config = dict(
    n_layer=8,
    d_model=576,
    n_head=9,
    n_kv_head=3,
    head_dim=64,
    d_mlp=2304,
    vocab_size=16384,
    activation='quick_gelu',
    norm='rmsnorm',
    norm_place='pre',
    norm_eps=1e-05,
    positions='rope',
    rope_base=100000.0,
    rope_fraction=1.0,
    qk_norm=False,
    attn_scale=0.125,
    bias='qkv',
    tie_embeddings=True,
    parallel_block=True,
    init='trunc',
    init_std_qkv=0.0208,
    init_std_o=0.0208,
    init_std_up=0.0208,
    init_std_down=0.0,
    optimizer='soap_variant',
    lr=0.00254,
    beta1=0.95,
    beta2=0.99,
    weight_decay=0.0,
    lr_head=0.00511,
    grad_clip=0.5,
    warmup_steps=200,
    schedule='wsd',
    decay_fraction=0.751,
    decay_shape='linear',
    final_lr_fraction=0.05,
    batch_tokens=131072,
    seq_len=1024,
    doc_mask=True,
    train_tokens=852900000,
    steps=6508,
    dataset='wikipedia_en',
)
Each number is 500 + 40 x the weight over the matrix's rms, rounded and kept within 0 to 999. Layers, rows and columns count from 0. Numbers have three digits each.

# layer 5 attention value, 192x576, rms 0.121, rows 94-191, columns 216-287
515532510503494481542460513534550598557477507486511524483522495493507452590582571541459496550518479409474501561506485463491478509506376558492469509532532492439554475555492488469500525550605490515491497483496507507537
480496519515503470499439476508444456461491483530523455415467588483566511475592490491383443548476482493477596478502498506568568497464496510485536474459441487520474526499512583473484503523428521567489411582480433463479
525556553533521538463546568494472496435559481518530512480501462513549511457476506461454543428449467458460521433479461484492532460523469502502537547574488437494502500532643489450476440534534547552602462477488467517456
507426477511475532492424547517528507576537448547589504437465578502534512491430543512494515442470478486484550490512410445542495526458520493520617453530507450495431368500431547467520500478551500489496486498489466520503
513499500546495443513519491522488576485437527396579462480476422513479406501420540542449471553531523570489502479499443546582474505545460490479530531431497509438520505426416508548514414544472533461533496499535544495568
506458561465527473543448525507490438480505503469409524427509496495543503467539515581453390550510471435528420475480572443494503531472528447422494518464473481536523405456531488530500466553544528514439560498514491538515
461601508490543543544489573444539501481458468559481482429500450459510550486446506450541513518524596527483523471488416512461546497536543512546511561462624454496531408492430494499521503540484503428492512484579565496496
391451456457526540436442519521486510512503509498506458487487453522569500486517541462470475497556484489514537544484499493481438439532487508545461537538506507542572479498563516535445463456542490495508544494520457511468
519477548527463451472527489583520507540520476463574505498486401484492441429558527476514482492546550489468457525528515416430501485433573509467456519543471493522504568517492512471476515484512465550517478488522479498483
493490481500508364478512476618444622503486575496540495496524548512446547477444541492527526476484517484489474451516462506446501482451531527513506575435504488496508513476572499538515495429532532384511458410481544508482
512492500486440487543540455516453473541518449496515533474519451477515513463498578437472515568505494461506509522447470446527429495579524497488497481556455479461475490466512492557482506462600502558471620502455427486518
510451523486463483533506499537515507496525457481558508463507521494530596450522479474537436565508441474472665461475495504563455488453525519494469444477441558486514580508481536518540514518524482552414536498556484499517
538504497567522515531553520526509479401531540406430503553496539454500464533502513462504475440531509503520543577531466453512515474536424516523431491504374589510513496548536496437470523478539475529495524420517534480427
446473447528463564491470505409499533423500529419487544458411497484482444531472579531472514498499482573494586455513481483508484515468502494500442562472518497459426525517501460494539516554458545548527564536454528535468
375535472531594418476472522464490578498509505453480522606584545503485580535554470508489460501490452515496514500486435524466475376510574565524516441501557475563483438529484475512493540499509511502583539487550489543461
477446499542474500524434530555490447489513519481519499547497450481483567514522485559499525534550558550496489538473508545518481472484550498491464492497643579524490423471537509499523533510523443488350501644490523519499
513563495476446540513540471472482433561469521490490536468578511530549535438470564475510558531475459532527499425508433476514505476490525400485491454523554435502552488549537503527496522540528493432475505511472491521451
495481516525511472458522493553492497491478416528527517532464470495522501543466487478469522531483573467442533432520566504521528547593547432453481531569439496437562468498534497557438406479515476515546477492457506495430
551547506505470548514486558497501514473505437593466492475445480482482439491580487507555459436462542483512447375524540471481487427477543527538554472453460543494413477519531470434456523483530537466493514538456542506531
540521572472516507409510434522494473541502487534468491462527543482526503482598479462413452434493495508480552463496506492512523563477535597514490493446506478481538480459531512464467632444519529382600518400581575522513
553475486535577539504473429538520490420465504547535484475450487469494467528435477529483503456506455532469473491476554445437469543559548434405459458410414494519504409424460496535519511504499468465502512512447518524431
496449507468521482534580401497462411500486548528403506523511539504508479504550524490422467529518468524485557534450433504534553594481487499483514518492576441537540568465524525465530513457518440544570479487484497465423
494523503495514406515501471474561433565549591505465500531525506493506521501616508478479494521522508526572473432460508556496469495450439548501482491531481446476533512564483518456483485472546493467519586468509477544379
553477486550558531498604481499499449538451465493546506401477524496550530471479513506455510524520459458475480457522400458462509446444451544486552483488501464461525567517471503527481490496455514448467474509532522484497
529420450490438590468477484515576501533557515538533498474487465535545489489477464453488435508479527443471539401473472472503492529541460501489484478460426528494505414579515514525430529522516578513519499480542497487467
488520505472501421490583523516498467575493535526533475393497467530560468427531432521551514441428466562561424541551480538566517559457500468493482505513513627456416473469491503505470484589506444542490511443482532512542
480495483519509512444567426541518424455456424548460480538539441516505508437493484530432488493476571436516474545487554506472477597474530504502486478500485514563312556535496514486531489486409526514556463504520516536456
585576482526588522533467540419537533492510582525510494527547484487478527455499441551493486488521522486504500579521520534530492527545489527511513477452553479547497482491515460489503565544551532400478560477564438502439
459533453440577579525564527389531496521533467555560514467420543481441533475479548517437481454494557483510527565509489482567509520467567474512454460436543544489481506460469489558454515461513463449518373503490516526460
508511475480542459454491484524419455502520510450564476493503462504542546548487551512430522591479466435441509496560469443524484503466507519449448547509505514515565489495434522514506517497466535619499529496474472523575
472452532529573450445508480389488448556492559433561512570473522501494476502511440492542482490424496434542519447479566500533458566412511521476428456544469558477509465509486518498534468485501488497508489568470459527523
451501528491532468507489486464517414470530501527459499512543491485484478480535604547560501514498573489518524487514494485478482518442469483538498482523592565482479470492326462502457465511547492519561467475489486468448
503510535550449529482459483532534419463423551463516521493534487515483554529437462571503525538501460461524527496504520500560446524488496448498467504523445474518450504493586455474476493475551514514488552551475456475541
526470483537486554507492448590542501499489556489546483483486524491561540464476471509529437483467553457460467496470466497507548491519436479478440551563514538422531479500563523459526549429459504435516460552525501468505
475469492481523548508585537473552540438513456458481550515461470510482496531480481533449523572463478520490553561503498480531446503466544495524557554514460477494510531544550450559461521513498507428538510522520450495488
538460530534533475443522517589458500523499508493498525501480514475464456529465465497466448508475577545469524533504480459492508490556493548479473535445488439491457454530509525572500505519493468486453492512459500499506
520448522559527528436561460455422429510473553509480522572540529532494400452526486463392483491497526574525452569520451543506480481491505524477448539502492479558529458511514529532500527552503502530432481510493473540434
582473505461469508499530497515505570466507528506540512458520541516472431504417561484529536520524479362471509494517548489572485523502540543483590426489518560408426516522456507538547518511478503507568518470500546524501
517451521491523473518519475458512487508475548483528552524546480493477446512633461499521473468467498547484475466489457486448476482424539514479526616555569495471558542467486533429477567487484522492492464518466482487489
521471483496484501491532512515524547574462480526491548496561533487500450558591522499479484545518471425497516519530560529423451510484576543562516589516516552547595447557421568512462499507462490485530564518561556493509
526427490474498454518490589475529475465415508571538506472502560419548507516450523473516463448476456450496548433495541522592410495554439556538467537517552553495489510472466505502457453514491502501544557516508478449482
493552522527527459509394520499520512515474506488486527513508560460523432482397488544451558542546538515511533442525512484482606524500481476510481553528493488493529462482469489480561472472527505408503617521489517521497
491484537524492474506525521477528468458500454567503485468495564526479584495382395532530510562513506530490497481484576529500513490537427400491448495477446449452471491517506503526488538492485507466481521528589500522525
467476483519453519495513506514518554476490587502569508498501498517530505472508512426479497594476515511534468487420475543496549499604531548456464525548536486479547450428511550583479518493486461459483503566509483516507
552494571519496461501508439467585530431482494502492508529465475550485513487536476487429475492487544490494503526466488513540530503529468479493492507560480489494511535482549525552475549523452486525523518538518504508537
552558511565469548498534477531505446530437518508524540487553478507525462522566543516430510442502504493511425543503512512464502482585385475521454519515551492465515528572507498469534520557446543438477492366422517501528
504441500519547469555550598462493451480494565480556507524478573481457469519478459546497485535574545532479507449543480494507537461466547500552552518508574516545522477519561537470458502494543473569446420480535500524608
523416537540502584529422473499493441519447484549496484526538481502499459514473479509526554435490464515462512488485503457514490520411466511505577481483479514504471432513498550471533588491515533487539476471514540527525
523499472470484538529436507528474580496463440551455472661506466569488466454420546504423496502486422456508464580507440495490516540418502447465494516509595381500511500500468443433531499487497490431496518526438459518563
457503438422518567482490461570440515549464576534503517569552512518537510526493551461528508476440477523501483512573556511493547477525554489449496448473514505551510467510471546462520478508408517471509467462521509558548
454475523466524530511542521534476472502487495468507486518512496543488503435528571500391488465490531451503520574500497499577478541535457487533470467507454532483466428540454432586512472493556459526496458550549517485445
470497490522576464526531531548449515510525523475562504488580479509476485518476479537556465499511522502504462511489500475549443494490467464567501537482483459507489517501478555485503448486453543511478567492551484495449
466488447456558540446523515465400576517539541532473527606511529500549606509436537507540456553533452523535476485533438479473526550499609534492529475520498521525559544425472487421551544549459519495466531496458469531542
458517475519609430485548474557520499410485486498387481536458460472502510538467512533436468488465544553467531460453476513463440532541486472474450512447532524427423455492570417539495463509588493446526541506534500486541
511573480485526528503518540523516563586509465445476517543532441531521455478492530480528460552467459445527517501543494510462558468493554571562596470488413552537482525566562528403479482486406510487527554422489525514489
490480518491506465522538514534438579488461489447459480494536489521483475580560454515558473473494432497473554467476451469449496542534465483511512502531444526457478591434466509477492446469527516503472542565525480526416
445480499525558508512572457494485422518456438519533520512539469524580534500545508491559433515431441500536511472463480502500593505506386468511513435515522493486477502520549494495532529394467536447454449501463518540486
470589482553521459479567576507485528469514496485431511444454431492485433532518507528494508469498584513467495552528474499488438487406493561492574534464543451459399446464469508575476497563444522525513471528540530502464
511514478538486535492508489536476502501495489551526531576565501486454399488450506475522551444476510476460531513438475530471513479511442458526440486462504422516535487493531628438457508527463569488424457509511469516480
466534523473572504407509458525500486490479517510489527481527488522561451471503434542499436521511595527457462561544456499561501581498564478569523535510523469516466556482513506438460420525485501541490506462550454495581
524491490493534473476471470538555452451487468576517491451489519487509537556491463523547563491508456473507566490576484470568498500515555512520485476485476563546579479533552514515509541491484521497493506492557528487452
494552484493513499507453506501496584514490474542462492432509535525555569464559482492541479451513588498477379529475474533448522510544514517508562488568492450512490475515508541502507507509588519606524599502475525539430
524530491472423506554551492493558410481452553470499505483480424507529627549478501482459442494516480548427426525536503440552403532536451501468536543501504499537497496510442520488508436506486508550492493529501483498448
539512490457518510513631488557500500504565451452505515531558511507498500476527510517548491421487456468557508438500469505487464521562527473476476480512486535486473448570502509520494486531548472539483570525503514495586
470494481527488465422522611538525579468509509468517469526499500441486540528498540442533482511490600485449581406495549512462559537502496577532513513571517589500491521441502555526466478572536559463500455531483521503536
542533558524549527469516427599475471446488498526430474447519520500451552461561470561551464528514491475508452456476451488387502539492538565534531500464520567481527518442559543509503544519475553484478547444450551497473
485500541505487484490496509569532485504512477482424500421488445524506535459484482465552495501548473519525514538549494577500602526458534496518595487577532537496577497476431522432501496452496503509545522524615452536556
461471468500447444530552508495529518496537416461451482490448416488534502483471512511536515461515490470545556566519584567503520570498556480516519457560531536499454529500463480502550551410513459555476465501496491497557
502504517508441524505516559471483516618520487450532496390447497505565515460442525463466527540524515540532521549506535514446500484450451475507487545575568573496515503479538516617471490447488469484504547518568486506527
466417513497520532534456488538538501494487573527525514571491454506500498503549510497455508545510488454488501497531521489503467496360492507574557497425521529498460492527496481494508533545517497578422486492569493539536
523499439538505518491484540386494524454496551433539479434563477492564441486461461484526437531527534496604523399481522558480557523426525500591530498543512451488513455469477545419500494489430525541487507489542454439444
551469491536520493518515504557498581493564461618452460443458548478474549510502489436479526521484578433547488432590567527577580530521503494473525423539562456464407440449506490555491532488497475472511453475507503510464
473482510499544533561453546541452519497512526497501525518495520494464516497582490540489536526477497549517538385439475510475469554457521496471522555457481458490493445432556448477519564504554518472472472498586487483431
517456517499520471511535480552500453492507367439458459504476548502487462495547546465415515502537430468506487505500488527427421581530470522479560476439512475536479518522510447527489519560532517539513547449526545523461
497468529521503505430430456377548411498492413537531462450532480549481448495489472547435470474520429561477496441515400486428561527460445478517534451497460435501527478459447504489521499442551561435487459492511525509478
572576523426504485591500606565519468506529471545499514498470522531544466488429548463523498454511517529511524517516473500421434484529406511479514475523503557508549505507432504482462509498507469514549515473470558500523
534515514496486519511527480499443537528475605472558492502392478499501459508419486528506440472501531455478538556484535486516478508441471471415361510480480600525545507545472510516518433502489478623490366598468508510470
484467511489482433438481571505477460500448534464519475569505461472499483457439477485509503493505490536478443581408473534484499500458466479498479467515509565487530469531546514446470513443588512454514437515415462463494
514514512468464512475553505505515459447486502535606497594535490521455584490472539458452532521501520550458471499440476429488414458432471505476526476467502490501553500511539549470487505546572527498490490496454504516532
473576533438508461553458548525499416494496450553483523508472525525545481536474486506520565457496511512467540433532534585499555503592476527515510482433510536468432610502506505505478457524500497471509465429490526557523
475471486532506536508560558540527467514520475517500528497446521541466490502413461539475474478541511574481409474511544468531496548425456393460538503441421558521511554456399473548462464544443503545448479509497531463587
491507551526489484444513537557466527499506542498508510514480416474466508587554538516541503506564496519526499490462505523462493529530475465484559488568487507483509562470469495544450499467485499524492485473501494516485
511537489492498462516552494457463476469486467440469478463515432485491444517487534485555484444509495466474440539485508580572513487476480482449536494538509546498535448548480520449507558546513554528514437513535552507523
463552545509560528475439521578470443612524505476487509475483551476527531516430459506504535538455495483515503452504520555394523479505474529492549461519515485478454509473481553411487503454447524470537555505431499530493
499424530474522487460405483447528567477530454517481481433483536513511537517529470485504522526521464509504591514556490490503483512483447462489566406474492471548417469532460480622502594522587534519536542497508477480446
501554498485453488577533477461479450516564496499496494467487488452536499549476497514617447592486535469445558463388471530532599512444500480475430523559448438502421501450535556506507510457509508445511456561532555504426
456476491483505469512493434516508578540524535533481535535475560476501549458509495549482451481518554502488435498530462496531494522527444455478498451500468492483488415482530502521481416558528501482530541527471559506478
512529454476483489520583548501535518437491565549490471472583505504485517485434473449467481552524489549493500506508506539497447521486529499416411500485446440469495535493483504451476508488440473605484441539484490485552
537498517470494547503459512450491522530486453444569535577506445494508504506470429587525500562466486427492579513497512444540424586495459490542503476406565563479435474516499543538503495501451464521505464532514464458507
481468488500467496579550539483528545518515401455488536486419576430505461544462488566552489490495477505527529441460545587515539526503507519557516495564513564443496521519493490482507582455483511470456494542477514473459
482554523469522483513454458480550483492511482431500519478486472538490465496505521535495539508562507471516502466514422466574491541499596490474473467436485444527506423530540443504510430565457490529459570587503484460503
499549498496469488544444529481526543544531519420484469466497482485608519485486491516509462546441494527490595476439449545567493504482498465458534482539573540546507526423514458561554508511494497587476520439502553510437
492498538552470499508507482448466456525528537487441480508526503474520588492501553506497462573451487582548538489497477507473542467552485570508468478507593529542500532502544468532485539542444485529508493505484503505479
504535505450491494553461563451509515480518536373517518504484586495476463507529523480484564477485440491527516498507456477500497489427513476523502501505516476527477414507474483491519477502485496518500539537538558501500
475488494498500466510409500547485505484492496526530479538462427460461555506560478542459501518522512483532507525533438530482506497570459533502517499416509441431496505447478489519501494482445505546455556504514515503473
486513498487515509538584481481518446504445456480454490484537454490494561507512475479505550413518449444537420444477588491449518513497481468483501546506462522472499426514529492468507481472542487506542541477543455438521
477519510515516438500428477548469528532527476465485498464523553475476466467456483540489491540509472522449557554465442525528437468535484519454464443518439514497503466520445570463493538515507522584486534421446509497573
488391519520479486440516434553511525577514587578514509494442480490433479492468525559403449489552534442547456615451470464551430407464418558494454524460455430493489496487488453472472413499453503520445482514482483522443